config.yaml
n_head: 1
positions: "rope"
bias: "none"
init: "trunc"
init_std_qkv: 0.0175
init_std_up: 0.0175
lr: 0.00496
schedule: "wsd"
decay_fraction: 1.0
final_lr_fraction: 0.0
batch_tokens: [16384, 32768, 65536]
seq_len: 128
steps: 4665
dataset: "wikipedia_en"
Each number is 128 + 24 x the weight over its row's rms, rounded and kept within 0 to 255. Layers, rows and columns count from 0. The size above them is the row's rms in percent of the matrix's.

# layer 7 attention key, 64x64, rms 0.154, rows 52-63, columns 0-63
size [100  82  92  97  90 103 104  83  95 100 101  94]
[[127 158 212 147 124 110 153  91 147 132  97 117 130 101  82 155 139 139 128 133 105 108  88 147 137 108 125 146 170 131 103 113 123 112 122 125 137 131  86 121 157 123 108 145 159 109 134 146 139 151 133 134 130 157  99 134 117 122 121  64 140 152  99 157]
 [138 135 136 101 100 103 150 107 117 144 136 119 166 150 144 107 130  98 123 154 130 125  98 157  96 169 120 132 152 165 104 119 127 141 120 155 118 125 168 157 107  96 142 105 166  96  87 161 108 113 133 172 117 109  87 154 121  80 114  97  89 146 125 115]
 [150 104 157 140 134 125 149 106 155 141  99 174 154 101 112 112 158 135 111 108 122 120 110 158 135 117  99 148 111 128 141 150 117 107 145 126 134 132 103 115 159 122 125 119 121 153 159  75 140 133 157 130 177 103 136 101 130 150  67 141 146 205 118 138]
 [112 136 146  90 129 145 148 116  63 143 135 171 114  81 130 123 106 125 128 126 122 131 136 132 152 132 114 108 114 101 138 170  59 165 126 122 148 137 130 139 139 119 105 131 175 109 127 157 137 161  76 145 139 124 161  93 138 165 137 132 127 157 124 154]
 [168 134 172 173 154 147 110 127 136 156 103 137 146 148 113 128 118 137 152 131  97 111 171 179 142 103 133 111 109 157 164 129 130 120 155 149  88 132 139  88 134 135  81 131 141 152 149 147 133 128  82 150  97 160 148 158 137  96 153 133 123 115 155 125]
 [142 135 114 118 166 165 145 144 100 142 160 108 146 128 132 130 160 115 160 133 153 132 115 100 140 164 133 143 131 114 145 138  80 175 158 100 136  92 139 114 193 106 100 130 139 110 134 143 149 118 131 138  90 107 175 110 135 167 151 164 113 132 137  95]
 [ 92 133 128 148 140  97 123 107 135 116  94 119 138 109 110 113 181 112 116 121 134 107  94 126  89 116 149 191 103 135 120 129 123 127 127  94 187 143 126 110  97 132 128 131 108 144 142 138 130 140 149 103 159 141 161 123  93 105 152  95 142 177 178 117]
 [150 116 130 155 112 131 133 146 118 136 142 100 107  94 180 139 174 176 139 128 145 141 160 124 104 146 174 154 144 143 148  94 183 126 117 123 186  87  95 137 147 127 139 150 148 149 106 122 150 155 150 122 166 129 169 129 116 142 143 118 130 118 138 132]
 [ 75 133 103 123 103 121  78 119 151 127 143 115  97 161 130  99 135 154  85 112 129 152 135 115 131  76 149 166 136 104 130 121 133 122 127 129 168 141 119 158 106 155 143 144 101  96 130 130 115 147 173  92 122 162  91 132  97 123 107  91 145 160 143 148]
 [135 131 142 106 135 103 154 121 138 118  83 143 149 107 140 129 139 107 187 117 110 124 145 134 128 100 167 136 143 128  92  87 175 141 102 134 150 155 121 131 125 194 137 153 100 140 165 119 154 127 148 143 152  98 130  90 158 156 140 134 140 148 107  86]
 [148 132 120 100 102 154  93 153 110 129 136 145  82 113 142  70 111 146 138 138 146 146 120 145 109 148 153 137 134 135 179 130 157 160 176 152 178  89  87 107 103 149 143 135 112 133 123 122 142 137 162  91 150 172 137 104 146 142 120 132 123 134  99 121]
 [109 105 123  96 128 138 126 144  94 139  91 117 114 132 124 146 115 158 138 144  69 123 168 107 167  92 151 122 111 117 125 138  58 116  91 121 161 115 135  96 117 117 120 100  86 167 121 103 127 109 126 177 147  97 126 115 119 124  93 143 109 144 127 118]]
# layer 7 attention query, 64x64, rms 0.149, rows 53-63, columns 0-63
size [ 90  90  86  99 100 103  82  96 101 102  94]
[[145 101 134 121 150 110 109 122 156  79 121 120 130 126  72 141  99 115 133  72  86 129 152 145 104 133 109  86 154 140 114  93 111 120 137 119 132 173 132  86 153 134  93 132  89 130 138 103 106  97 141 131 127 117  99 147 124 102 121 111 138 104  74 124]
 [ 86 153 139 128  98 155 162  87  88 123 165 102 106 121 162  71 126 102 124 146 144 128 130 145 117 131 201 144 127 142 125 131 134 153 171 153 146  89 110  83 121 137 135 146 156 138 161 129 142 122  96 165 136 121 126 117 125 130 135 146 107 110 133 136]
 [172 139 101 139 160 127 126 138 149 103 108 121 138 148  74 148 122 101 123 154 108 139 135 107 115 171 142  78 133 110 171 114 110 154 136 151 139 125 126  88 134 103 135 151 141 166 129 152  56 134 125 102 148 115 152 127 152 140  91  93 105 132 142 122]
 [ 95 133 148 130 133 144 121 105  66 173 130 159 147 104 149 129 154 127 109 119 139 143 112 138 141 131 114  80 116 105 119 133  97 148 128 133 176 151 221 157 156 136 142 121 121 137 129 131 169 126 106 139 150 114 114 130 129 128  94 152 124 147 116 107]
 [164 159 116 110 127 134 134 114 179 143 137 155 115 161 111 161 122 152 139 141 136 145 130 114 145 145 122  93 126  87 139 110  86 119 131 129  94  93 116 161  98 100 142 110 152 145 107 154  91 144 113 110 160 170  95 126 121 110  88  85 110 137 111 170]
 [143 166 128 128  69 163 149 142 172 129 139 137 137 116 175 107 125 122 124 149 161 135 122 104 122  79 124 142 135 124 118 113 179 118 160 124 120 131 119 133 139 156 107 141 169 158 102 136 124 104 129 120 110 103 150 101 154 138  88 189 129 103 110 161]
 [178 106 112 132  99  93 156 114 159 132 160 133 122 100 121 151 152 124 127 148 164 167 117 131 139 111 143 140 154 129 133 100 164 128 123 104 107  71 141 178  71 111 107 128 115 113 116 120 123 126 139 119 101 155  90  95 126 157 122  98 133 147 167 135]
 [129 138 106 143 134 107 137 179 165 141 166 123 116 145 113 123 142 125 112 114 125 114 132 141 114  89  95 187  82 144  92 138 136  97 137 117 125 129  63 115 114 119 123 152 128 104 105 149 169 129 136 135 115  85 130  88 103 132 140 145 139  86 147 160]
 [126 151 134 159 109 139 124 114 130  99 143 131 133 113 173 163 109 115 114 125 153  94 119 146 163 161 122 185 110 148 157 134 142 123 100 165 129  77 118 109 125 113 124 107 136 120 120 116 135 123  88 145 138 127 162 120 166 113  85 128 129 203 151 150]
 [133  99 104 170 114  97 120 137 124  95 165 141 129 106  77 121 142  89 167 142 151 138 105 122 172 144 126 130 160 123 122 104 136 134 100  99 106 130 117 147 104 137 135 118 109 101 137  92 130 130  86  93 179  87 132  92 107 147 152  90 138 110 148 138]
 [161 156 150 159 167 155 118 135 125 136 144 107 146 108 137 135 119 123 105 123 136 131 116 114 147 184 138 130 115 117 117  98 156 140 146 115  95 134 150 120 132 128 102 145 165 130  71 165 159 151 119 209 105 145 179 155 129 132 143 106 128 143 120 121]]
# layer 7 attention value, 64x64, rms 0.152, rows 0-40, columns 0-63
size [113 110  93 114  69  93 112 107 101 105  84 105  46 107  94  84 124 112  80  67  85 101 128  97 100 105  99  87 110  95  99 125  99 102 114  96 103  71 106 106  90]
[[ 72  88  96 151 118 156 106 104 149 137 176 159 127 120  98 144 140 120 136  99 137 118 136 132 131 157 129 149 138 127 124 135 121 117  89 191 141 133 143 156 136 124 127 161 137 135  73 124 132 123 148 171 174 146 143 134 112 172 114 111  98 150 121 150]
 [117 110 116  80 152  95 132 138 136 114 111 140 174 138 136 174 132 144 106 110 119  98 132 143 168 137 150 159 150 127 200  82 172 139 143 126 131 173 113  80 141 117 126 150 128 140 129 128 158 171 140 124 135 108 135 101 152 130 111 129 124 152 110 143]
 [ 77 104  89 122 133 109 174 138 159 145 137 108 153 136 145 132 136 121 148 116 134  94 155 119 144 161 119 131 133 141 108 159 194 127 112 116  70 157 136 116 157 101 128 127  95 168 168 126  75 123 139 148 144 139 136  96 135 130 142 130 145 132 116 151]
 [143 101 124 137 127 140 158 147 157 155  70 150 120 118 127 140 121 113 130 142 119 134 110 149 123 195 106 146 131 136 138 131 126 176  72  84 136 123 150 128 118 172 145 137 137 114 154 150  77 104 148 117 106 107 100 145 156 132 119 154 133  96 167 141]
 [173 152 115 165  77 113 117  96 150 167 153 109 142 138 103 127  97 153 111 113 105 127 124 114 128  78 163 131 152 147 133 118 154 148 116 173 105  93 109 142 109  75 125 147 132 123  95 135 141 153 120 155 150 170 134 158 137 152 112 111 134 137  99 132]
 [167 139 110 142 115 129 165 127 146 130 125 149 119 114 142 131 149 137 120 125 136  78 142 171 164 138 115 101 162 133 120 168 154 115  94 147  79 138 151 155 134 151 157 144 139  98 107 162 102 104 181 153 104 119 156 107  85 149 126 115 146 159 102 119]
 [128 133 120 130  95 101 134 147 136 141 120 107 134  88 152 143 150 171 141 116 126 112  90 129 100 148 130 117 206 137 142 151 154 103 113 108 100 168 109 119 135 141 127 127  91 149  98 126  98 136 137  88 133  85 126 134 130  99 146 174 118  79 123 156]
 [160 133 138 101 132 117 122 113 114  79 128 131 142  83  78 136 133 119 121 119 114 142  96 134  76 135 169 133 154 110 163  93 149 118 107 140 132 151 122  92 109 122 116 154 109 176 110 157 161 141 103 125 146  66 147 147 145 154 130 157 122 133 142 152]
 [104  75  93 110 125 139 128 163 160  84 133 142 120  98 181 143 116 112 103 153  83 120 106 112 134 114 111 181 166 121 141 111 118 162 125  97 124 157  98  93 139 119 154 130 130 118 139 103 159 158 128 146 126 120 130 138 138 109 124 118  82 143 152 102]
 [158  95 143 100  89 147 140 133 137 120 176 143 135  98 141 146 129 154 118 150 126 172 153 121 105  75 128 135 151 127 123 121 118 128 157 162  88 156 157 137 134 112 161 135 119 117  80 147 133 126 129 130 111 113 168 167  94 184 108 164 149 128 126 118]
 [129 138 126 121 131 115 161 129 151 129 162 145 182 161 146  86 107 152 144 119 134 138 160 154  98 130 128 146 115 115 141 106 160 119 127 112 120 131  68 132 161 157 144 103 107 144  83 109 156 172 152 147 135 148 102  72 112 113 149 119 115 127 138  84]
 [162 140 171 100 152 114 141 140 121 112  84 116 165  81 116 157 103 134 118 139 147 147 119 150 149 149 142 102  80 150 138  93 146 135 122  90  94 161 162 137 137 123 147 141 111 156 140 104 111 121 131 129 102  92  96 141 151 135 128 159 179 146 158 119]
 [135 134 124 145 111 150 116 147 137 141 152 141 146  80 141 142 120 122 134 122 166 143 133 139 162 114 122 140 138 157 100 120 137 168 112 142 144 108 132  62 106 153 122 133 123 149 124 109 128 133 100 173 153  90  72 120 141 184 189 117 134 155 145 107]
 [ 94 159 100 172 108 109 113 137 137 161 117 123  73 103 127 146 121 114 161  80 149  98 109 120 127 139 150 128 129 153 112 161 111 104 111 123 138  88 127 117  85 139 115 143 126 108 146 136  57  78 154 143 123 128 119 143 150 102 108 131 130 124 119 162]
 [111 122 144 118 146 118 157 141 129 154 108 126 156 148  95 112 117 136 153 124 156 119 145 147 154 138 109 149  52 140 162 121  97 171 128 123 170 146 105 112 150 118 127 127 156 132 106 105 117 164 117  80 109 161 141 125 175  94 121 142 140 114 173 153]
 [112  95 118  64 139 162 156 127 128 110 120 129 117 127 162 162 121 105 129 161 104 169 123 136 168 116 101 145 114 113 125  98  93 180 156 103 105 146 144  98 142 134 110 124 152 144 128 126 149 130  94 113 138 137 139 177 176 175 129 127 121 120 137 145]
 [ 79 173 119 134  95 108 130 122  74 156 114 167 104 105 130 140  94 107 143 100 136  89 150 115 115 112 110 114 121 119  99 131 159  82 143  95  96 125 117 166  92 128 115 141 113 150 113 117 147 137 163 121 128 105 145 148 113 117 136 117 110 124  66 113]
 [157  94 123 129  92 157 174 155 123 134 139 164 134 161 178 124 121 138 126 167 149 128  96 139 150 147  87 150 127 135 104 138 113 178 117  98 141 136  81 121 138 154  99 109 185 139 106 139 141 127 124  83 151 139 114 113 152  92 122 121 130 117 135 118]
 [183 143 155 148 107  95 130 140 156 137 165 134 135 119 126 115 113 174 112 140 122 116 123 108 156  83 148 124 168 149 125 107 130  92 137 118  77 135 139 153 134 101 156 141 110 137 130 154 118 114 107 197 157 101 140 146 132 127 126 167 175 138 134 113]
 [148 157 150 149 120 162 139 102 129 125 145 169  84  96 118 130 145 118 140 136 140 134 111 168 108 115 123  97 143 155 118 152  89 102 116 138 141  69 135 142 111 164 152 155 129  86  92 122 124 117 150 145  81 131 127 173 104 168 134 112 116 164 117 113]
 [123 109 115 145  89 118 129 152 141 137 141 144 151  78 187 138 131 151 137 127 118 119  85 106 129 122  91 127 154 150 119 170 166 155 100 141  86 159 157  97 150 146 109 129 118 114 120 126 108 121 142 129 177 106  95 103 159  86 140 136  98 117 118 154]
 [ 54 121 135 111 113 134 180 119 102 129  95 137  96 142 131 133 124  89 173  98 170 136 147 165 100 128 153 168 108 132 114 141 118 135 119 135 139 126  86 132 105 134 121  97 135 140 161 119 117 123 104  77  97 101 141 129 102 128 169 126 144 131 134 131]
 [144 134 123 135  91 105  70 151 115 113 169 148 110 106 133 135 126 139  86  82 140 147  91  58 100 119 133 123 141 120  92 143 110 129 130 158 120 108 137 117 106 114 131 151 150 115  78 114 138 116 129 137 175 118 110 123 147  92 144 104  84 123 132 117]
 [105 136 138  78 182 119 133 130 127 121 157 157 165  90 150 164 181 139 145 136 144 107 122 136 135 166 108 135 119 131 192 120 127 118 103  86 154 147 147 101 139 163 121 134 141  98 122  98 153 162 140  99 125 144 114 140 123 120 127 111  95 136 106 151]
 [108 128 135 168 142 105 156 144 160 152 140 102 127 115 112 126 116 139 108 126 118 111 137  59 160  90  62  97 108 111 131 125 117 137 109 121 113 130 161 105 124 127 124 152 102 131 178 131 126 111 159 112 169 151 109 100 170 124 144  98  87 141 133 123]
 [127 112  92 146 140 131 136 155 143 109 177 119 155 114 153 144 102 132 116  99 192 118 129 142 153 122 117 151 145 164 114 118 103 115 134  91 132  97  81  88 112 146 126  93 134 124 111  90 120 101 125 168 128 157  95 117 107 140 148  91 145 170 128 105]
 [ 84  93 102 160 130 156 156 160 153 146 115 136 118 169 114 128 120 125 101 131 142 145 162  97 129 140  88 147 151 129  94 117 156 155 155 127 138 131 115 116 133 131  90  99  78 172 184 116 128 119 120 126 141 113 132 111  88 185 136 143 121 123 136 135]
 [137 154 131 144  97 129 169 116 130 139 154 123  94  88 130 137 125 160 154 125 152 120  96 115  99  94 124  93 173 179 119 154 133 105 132 132  84  87 117 122 143 150 117 128  67 148  98 117 100 118 119 122 110 122 159 172 111 157 137 147 132 146 115 151]
 [160 104 148 114 102 109  76  97 106 134 152  90 142 123 102 115 109 103 102 100 108 146 137  85 107 143 150 112 120  97 110 123 120 175 146 158 148 139 148 111 111 119 183 169 157 123 102 140 134 139 157 112 114 163 106 115 169 112 127 105 111 110 129 105]
 [128 111 106 137 132 131 121  96 120 127 174 125  79 135 104 127 132 101 141  97 155 109 155 108  95 183 137 126 157 141 110 113 125  94  97 103 130  91 112 148  86 146 175 132 116 140 153 162 106  93 139 157  91 143 140 125 102 133 118 102 149 116 115  82]
 [133 110 141 129 182 111 147 129 121 145 127  81 141 132 117 122 167 138 129 138 143 127 145  88 128 167 121 113  89 129 164 113 157 115 110  82 104 128 138 137 127 114 164 127 117 121 185 140  95 110 134  99  76 155 157 145 128  87 117 139 174 100 129 140]
 [142 120 145 148 135 104 103 126  89 107 118 127 152  91 111 118 102 132 145 139 160  97 139 124 107 106 138 148  83 130 141 159 124 128 108 121 157 139  89 126  98 131 148 120 131 100 115 130 141 130 131 144  66  94 106 117  57  63 149 137 145 136 153 106]
 [133 204 124 140 163  87 139 142 151 151 110 123 120 141 153 109 129 134 129 112 113 168 120  94 124 106 142 123  77 121 151  71 134 102 142  67 118 101 126 124 124 110 141 134 127 115 182 105 120 135 123 127 130 143 146 176 160 101 117 128 133 123 119 131]
 [ 97  99 154 125 143 161 143 103  99 115 161 156 109 130 139 123 148  90 176 152 114 132 165 134  84 128 132 160  70 108 120 113 138 136 117 113 163 127 129 146 132 175 116 120 154 134 138 143 176 122 167 103 157 157 155 122 104 127  96 114 122 125  94 119]
 [111 109 148 113 118 173 170 131  93 129 110 157 124 146 124 167 125 123 143 137 191 120 149 166 115 170 114 134 107 118 121 157 114 139 109 149 168 135  85 135 111 155  84  96 138 133 125 125 132 121 136  65 132 150 100 109  89 153 118 146 113 131 138 108]
 [114 149  74 104 112 114 130 124 135 126 113 172 149 145 123 137 141  93 108  96 130 111  98 123 128 163 101 136 147  98 132 154 100 118 118 103 117 111 126 118 103 142 136 152 167  72  85 128 126 157 153 135  79 114 120 108 108 113 159  95  70 137 111 135]
 [ 97 105 168 154 106 139 123 129  85 157 125 101 134 157 158 117 173 133 123 105 167 165 121 140 109 115 147 136 146 133  93 159 166 140 150 139 125 139 100 151 105 156  99 101 120 134 165 123 131 102 161  99 135  85  88  93 128 116 138 129 149 103  94 137]
 [172 169 127 148 108 149 177 135 109 111 123 145 134  66 150 137 136 131 159 145 167 106  98 150 127 144  98  92 114 137 115 172 120 113  77  93 100 115 116 127 126 146 120 133 136 115  91 122 102 112 126 110  96 116 115 162 102  91 154 143 128 107 127 126]
 [ 93 139 133 125 126 105 141 136 142 141 119  86 112 118 141 107 111 128 164  98 153 163 111 108 117 101 141 135  66 130 125 134  74 121 116 111 110 146 113 135 112 103 155 125 128 108 147 125  76 107 112 105  83 106 133 153 162  75 131 149 151 111 177 134]
 [154  74 177 145 115 138 123  99  79  98 130 135 135 117 123 159 123 143 121 127 115 159 115 106  83 128 151 139 151 127 169  92 173 120 110 166 104 126 122 150 120 117 146 128 111 130 147 149 179 125  91 110 138 150 130 155 106  94 116 154 129  97 109 103]
 [ 95 128 147 168 146  97 119 116 100 152 116 134 103 144  87  87 170 117 143 132 107 121 111 133 145 139 125 141 141 145 136 161 147 160 131 140 168  98 110 112 118 127 147 141 138 167 152 103 130 153 114 188 153 144 131 118 183  91 172 109 117 131 152 153]]
# layer 7 attention output (transposed), 64x64, rms 0.112, rows 0-40, columns 0-63
size [123 121  71 123  39  92 132 121 104 107  67 105  15 117  66  39 143 103  44  26  51  94 147 103 128  97  93  71 128  91  81 139  75  83 119 111  98  24  84 122  83]
[[ 75 148 126 142  93 176 106 131 134 161 133 113 115 192 128 126 124 135  91  97 103 127 135 175 134 147 160 153 142 111 106 140 123 146  99 157 155 123 140 148 153 141 146 186 139 151 107 110 117  90 141 119 137 124 112 162 133 112 143  95 130 140 156 118]
 [114  81 111 115 132 144 136 149  77 111 121 178 140 131  97 127 136 109 126  95 195  84 135 162 103 137 115 108 142 146 135 129 167 134 109 132 161 159 140 132 109 132 135 143 151 121 147 121 123 166 165 156 139 145 120 104 128 108  66 123 123 110 123 105]
 [123 131  77  93 141 116 113 154 139 130 132  98 142 101 152 157 131 145 106 119 135 104 159 117 120 142 192  91 132 139  86 154 137 108 110 150 121 121 122 114 116 109 139 146 130 131 213 165 110 105 147 123 108 155 119 137 142 119 127 113 159 126 139  80]
 [144 111 155 113 163 126  91 116 158 130 104 156 147 143 118 121 106 122 129 133  87  99 119 147 120 116 104 138 132 174 137 109 104 165  63 145 103 134 141 124 114 160 121  94 127 121 147 159 158  83 150 133 102 127 127 168  90 160 140 117 160 139 148  89]
 [144 152 112 126 133 109 128  95 109 168 154 123 126 126 145 169  99 140 108 103 183 111 106 159 128  93 124 134 159 118 133  95 101 114  88 146 116  78 104 110 106 115 133 153 161 154 100 108 125 177 135 122 150 152 102 146 127 120 126 180 123 100 140 148]
 [146 118 149 144 123 137 183 111  97  97 132 180 101 159 117 167 139 168  94 129 111 133 142 147 121 121 150 124 170 105 135 137 132 103  98 188  89 121 150 128 149 122 145 137 114 101 171 143 141 111  93 111 106 124 140 136 100 129 146 113 177 124 122 132]
 [153 111 116 123 129 127  96 131 103 103  97 145 130 125 142 122 115 116  97 120 123 132 118 110  74 156 155  82 147 143 136 110 106 122 102 121 130 123 101 149 121 108 147  94 119 141 156  89 114  94  69 163 133 131 171 155 106 129 144 106 102 102  79  82]
 [149 103 147  81 145 125 121 103 136 150 132 135 116 146 113 136 110  85 126 122 165 163 112 156  85 138 166 145 119 111 115 125 146 161 107 111 183 153 177 151 105 112 138  98 151 119 115 101 145 142  95 114 146 139 133 151 132 136 122 121  60 125 156 110]
 [ 73  99 117 155 171 143 117 136 140 107 155 169 154 103 127 101 149  91 102 119 115 112 129 128 121 133  97 128 100 151 108 149 138 103 133 149 141 159 123  77 107 110 135 129 126 140 131 117 158 107 109 172 148 180 161 101 149 115 123 158  84 146 135 117]
 [130 129 143 162 107 141 118 108 158 148 128 182 109 125 158 119 148 110 155 140 163 117  95 136 110 116 169 147 143 178 108 128 156 102 123 139  96 126 170 127 127 167 134 168  68 141 106 133 152 149  93 109 145 111 120 149 123 127 133 142  84 150 104 136]
 [111 117 102  94  80  77 131 142 134 121 139 154 128 136  72  84 136 123 105 142 120 132 117  92  90 183 152  98 131 116 119 167 105 122 127 150 116  78 109  92 131 137 121 120 137 129 146 110 127 125 155 138 109 169 113  91 129 110 104 142 150 122 152 153]
 [120  92 155 125 137 124 129  95 126 105  86 126 136  89 141 149  75 117 185 126 131 101 123 132 116 114 158 107 118 150  97 149 171 126 122 116 107 137 170 133 117 150  94  95 146 103 145 103 165 105 128  89 106 101 117 148 136  98 123 116 181 141 115 120]
 [135 154 117  38 107 141 158 135 132 125 122 142 137 124 117 105 141 124 140 128 128  76 124 147 142 134 152 159 140 162 113 114 127 138 136 132  78 114 125  92 101 121 129 123 136 130 107 104 158 142 142 111 147 127 130 198 140 128 118 137 189 154 120  99]
 [165 130 134 138 162 126 113 147 120  91 136 117  97 126 132 159 119 133  88  87 122 148 159 118 143 118 134 147 172 119 150  90  66 158  91  97 125 156 100 146 133  97 137 127 131 144 128 143 122  63 135 152 156 111  96 169 139 130 128 107 131 154 119 123]
 [143  97 116 123 104 141  90 123 137 169 105 100 149 141 129 155 115 121 162 100 121  58 134 113 126 147 132 119  67 166 141 145  99 139 157 125 119 128 110 124 126 136  94 133 159 127 121 167 119 196 142 147 139 117 120  92 131  94 127 116 150 158 125 138]
 [ 99 154 101 115 151 138  90 115 169 132 130 171 155 118 167 117 153  75 180 109 135  99  95 146 165 107 106 153  94 169  94 103 145  92 138 103 146 135 161 121 118 137 129 124 146 126 146 130 147 161 114 126 146 128 100 118 155 153 149 122 123 141 141 116]
 [ 97 139  96 111  95 154 119 134 107 140 160 178  98 114 158 143 107 157  91 141 140 184 147 121  93  84 139 144 133 145  93 146 111 109 138  94  97 149  82 134 116 122  86 121 130 135 129 104 146 123 119 119 112 126  88 124 111 143 136 131 122  74 113 127]
 [131 143 154 148 111 107 110 134 123 114 115 152 151 122 165  92 145 132 125 149 112 121 123 140 147 123 114 133  81 208 129 136  76 107 122 123 151 102 169 111 164 139 120  87 156 131 164 117 113 160 111 149 141 143 138  84 126  98 128 134 168 143 125 102]
 [149  98 145 144 125 109 147 131 140 102 108 122  94 125 148 144 111 147 140 144 117 109 101 113 143 143 205 113 191 149 109  90 146 124 118  91  90 125 161 125 138 133 137 160 140 145 132 130 164 160 145 122 156 142 123 121 114 127 176 161 119  82 116 142]
 [135 126 167 153 126 140 150  96 139  95 165 165  91 151 125 141 150 143 151 124 107 153 112 140 139  98 105 167 161 123 111 122 126 131 152 132  91 104 124 131 126 117 160 130 150 128  63 104 170 109  83 103 121  88 129 151 124 169 132 118 134 172 131 135]
 [159 164 121  97 138 136 110 170  67 106 107 133 169 135 149 128 148 130  93 129 119 101 111 147 118 126 168  84 115 140 121 157 107  97 107  95 125 135 141 118 118 118 164  94 107 119 150 115 146  68 115 151 149 121 125 148 153 140 139 125 154 135 130  80]
 [114 157 134 100 103 122 136 129 175 133 174 120 102 103 140 122 120 165 133 112 137 119 141 124 126 145 146 156  92 198 131 129 135 130 117 137 117 164  60 149  82 122 128 121 136 110 130 131 110 148  95 117 116 144 101 124 141 129 150 105 117 193 156 121]
 [128 176 159  94 153 151 146 149  88 113 150 125 116 142 156 111 104 111 117 108 101 145 119 109 104 137 143 122 103 115 133 118  87 135 121 108 110 134 146  84 128 139 140 145 126 142 120 101 106 104 125 137 182 100 164 141 162  96  83 130  77  79 121 117]
 [112 120 144 134 128 156  97 174 100 136 145 145 157 139 130 125 151 119 153 109 149 130 141 106  85 116 109  95 106 110 119 140 115 129 179 138 158 160 121 121 119 124 194 110 171  95 129  99 153 107 150 142  99 112 159 124 134 130 136  69 168 139 112 124]
 [134 129 133 132 116 141 103 127  80 121 114  75 156 171 119 134 145 135 143 119 132 106 139 111 113 132 118 119 121  91 124 121  75 115 165 121  86 148 151 124 108 106  96 137 105 171 178 123 179 112 164 114 136 153 126  98 159 172 126 131 141  98 135 111]
 [137 108 130 138 122  99 125 126 132  90 133 137 144 134 143  99 101 124 129  95 119 137 141  92 132 123 141 175 146 152 152 124 130 128 180 145 130 107 141  53 124  89 149 158 166 113 144  69 129  98 114 147 145 140  97 129 116  97 142 107 172 156 115 137]
 [119 133  95 141 115 101 109 149 156 187 104 112 150 154 159 104 117 164 117 137 147 115 145 134 143 151  97 152 125 168  99 125 154 120 156 146 103 105 139 115 121 130  87 123  80 145 143 129 110  75 149 143 120 141 104 142  98 137  93 154  87 128 134  90]
 [149 130 105 123 130 135 146 123 160  99 153 151 115 146 133 180 150 142 118 132 162 123  76  90 126 110 135 128 144 147 103 109  83 110 135 110  88  82 120 127 123 100 143  95 130 136 116  86 121 109  76 125 150 132 116 167 143 147 161 143 116 170 111  94]
 [138 136 115  76 117 150 119  68 108 145 168 127 145 111 121 122 110  94 149 109 141 138 144 136 105 147  78 144  73  84 159 152 125 145 103 121 114 132 146 133 130 129 119 166 122 154  92 166 119 142 134 105 175 114 142 138 126 127 119 165 170 112 123 116]
 [106 103 128 117 131 103 150  97 163 130 180 134  79 115 121 120 107 152 110 143 137 180 166  62 145 123 106 159 163 100 138  91 110 169 100 147 123 111 134 123 116 110 139 159 124 148 111 139 125 114 154 115 114 150 144 132 104 110 163 106 151 129 132 110]
 [147  69 127 159 170 152 112 115 132 176 114  86 113  93 143 159 126 132 136 147 154 127 160  86 103 118 143 133 102 106 150 130 138 145 122 130 105 118 119 122 129 124 131 163 132 116 203 159 132 144 163 138  92 116 159 115 123 113 150  97 143 107 116 128]
 [138 113 156 127 114 128 161 119 122 104 110 124 114 120  86 110 122 141 104 142  97 124 169 111  75 101 166 127  97 133 143 148 157 152 154 142 106 136 108 150 122 109 116 124 120  98  88 120 170 135 101 204 118 119 134 126 101  96 150 156 136 147 150 163]
 [156  68 125 131 163  98 124 162 116 170 134  99 117  90 134 133 130 144 140 104 154 160 113 112 120 136 136 132 119 107 132 132 105 129 110  92  98 154 102  93 140 147 126 122 151 153 167 137 137 126 182 144 119 141 126 133 147 129 111 137 123  81 102 197]
 [104 149 113 133  87 134 101 134 152 160 183 147 121 115 143  83 185  99 107 146 136 147 156 127 124 114 126 144  79  93 113 169 124 157 115 119 169 130 139 123 122 144 128  99 106 127 157 146 155  97 159 108 132 131 102 112 126 110 140 100 157 136 134 170]
 [ 85 145 170 126  77 109 142 143 164 123 102 132 135 141 173  99 133 130 128 162 130 142 156 171  92 112 110 147 125 153 129 104  97 140 158 170 159 122  86 156 132 129  99  93 127 115 142 130 113 113 107 128 127 104 140  88 137 106 113 113 172 158 137 115]
 [ 98 144 128 119 174 149 139 122  94 106 150 174 127 175 100  95 130 135 117 101 118 153 139 148  89 117 120 135 130 134 159 131 109 131 171 134 121 127 134 121 123 120 165 145 153 115 140 148  65 162 108 161  75 119 136 148 105 179 109 120 112 129 149 125]
 [153 190 139 125 109 110 133 104  88 137 117 135 105 108 158  97 147 121 145 169 128 149 166 134 133 138 148 155 140 160 164 148 148 137 113 123 135 109 109 164 105 156 137  95 115 110 159  96 118  59 137 121 160 114 114 134 103 141 108 132 158 139 111  93]
 [146 127 138 109 128 126 144 110 138 108 121 137 141 131 156 146 127 146 124 147  94 126 112 131  80 133 200 124  94 122 117 132  80 125 160 114 152 132 114  82 116  96 142 100 168 116 168 133 135 108  89 150 124 107 130 138 122 127 181  90 158 162  99 113]
 [129  81 142 138 160 115  99 109 137 115 108  94  93 109 128 123 115 133 170 110 102 119 127  74 133 154 173 143 107 143 138 119  95 148 110  90  92 165  98 156 128 135 109 154 110 135 136 142 124 125 103 150 119 138 146 118 185 117 148 116 105 182 132 144]
 [116 120 142 143 102 144 147 147 112 157 135 119 146  94 165 146  85 108 109 193 165 151  94 165  83 113 130 126 113 121 144  88 169 148 114  96 152 108 105 148  67 129 149 160 129 146 143 125 155 129 131 136 140 126 145 115 144 127 155 138 111 107 147 124]
 [133 173  79  97 143 151 141 132 140 142 151  60 113 125 104 148 136 104 123 100  99 113 143 138 146 149 114 116 120 178 127 138 142  92 146 141 119 114 144 127 104 157 138 101 185 138 114 150 157 130 169 173 173 118 122 147 117 129 152 132 139 117 138 108]]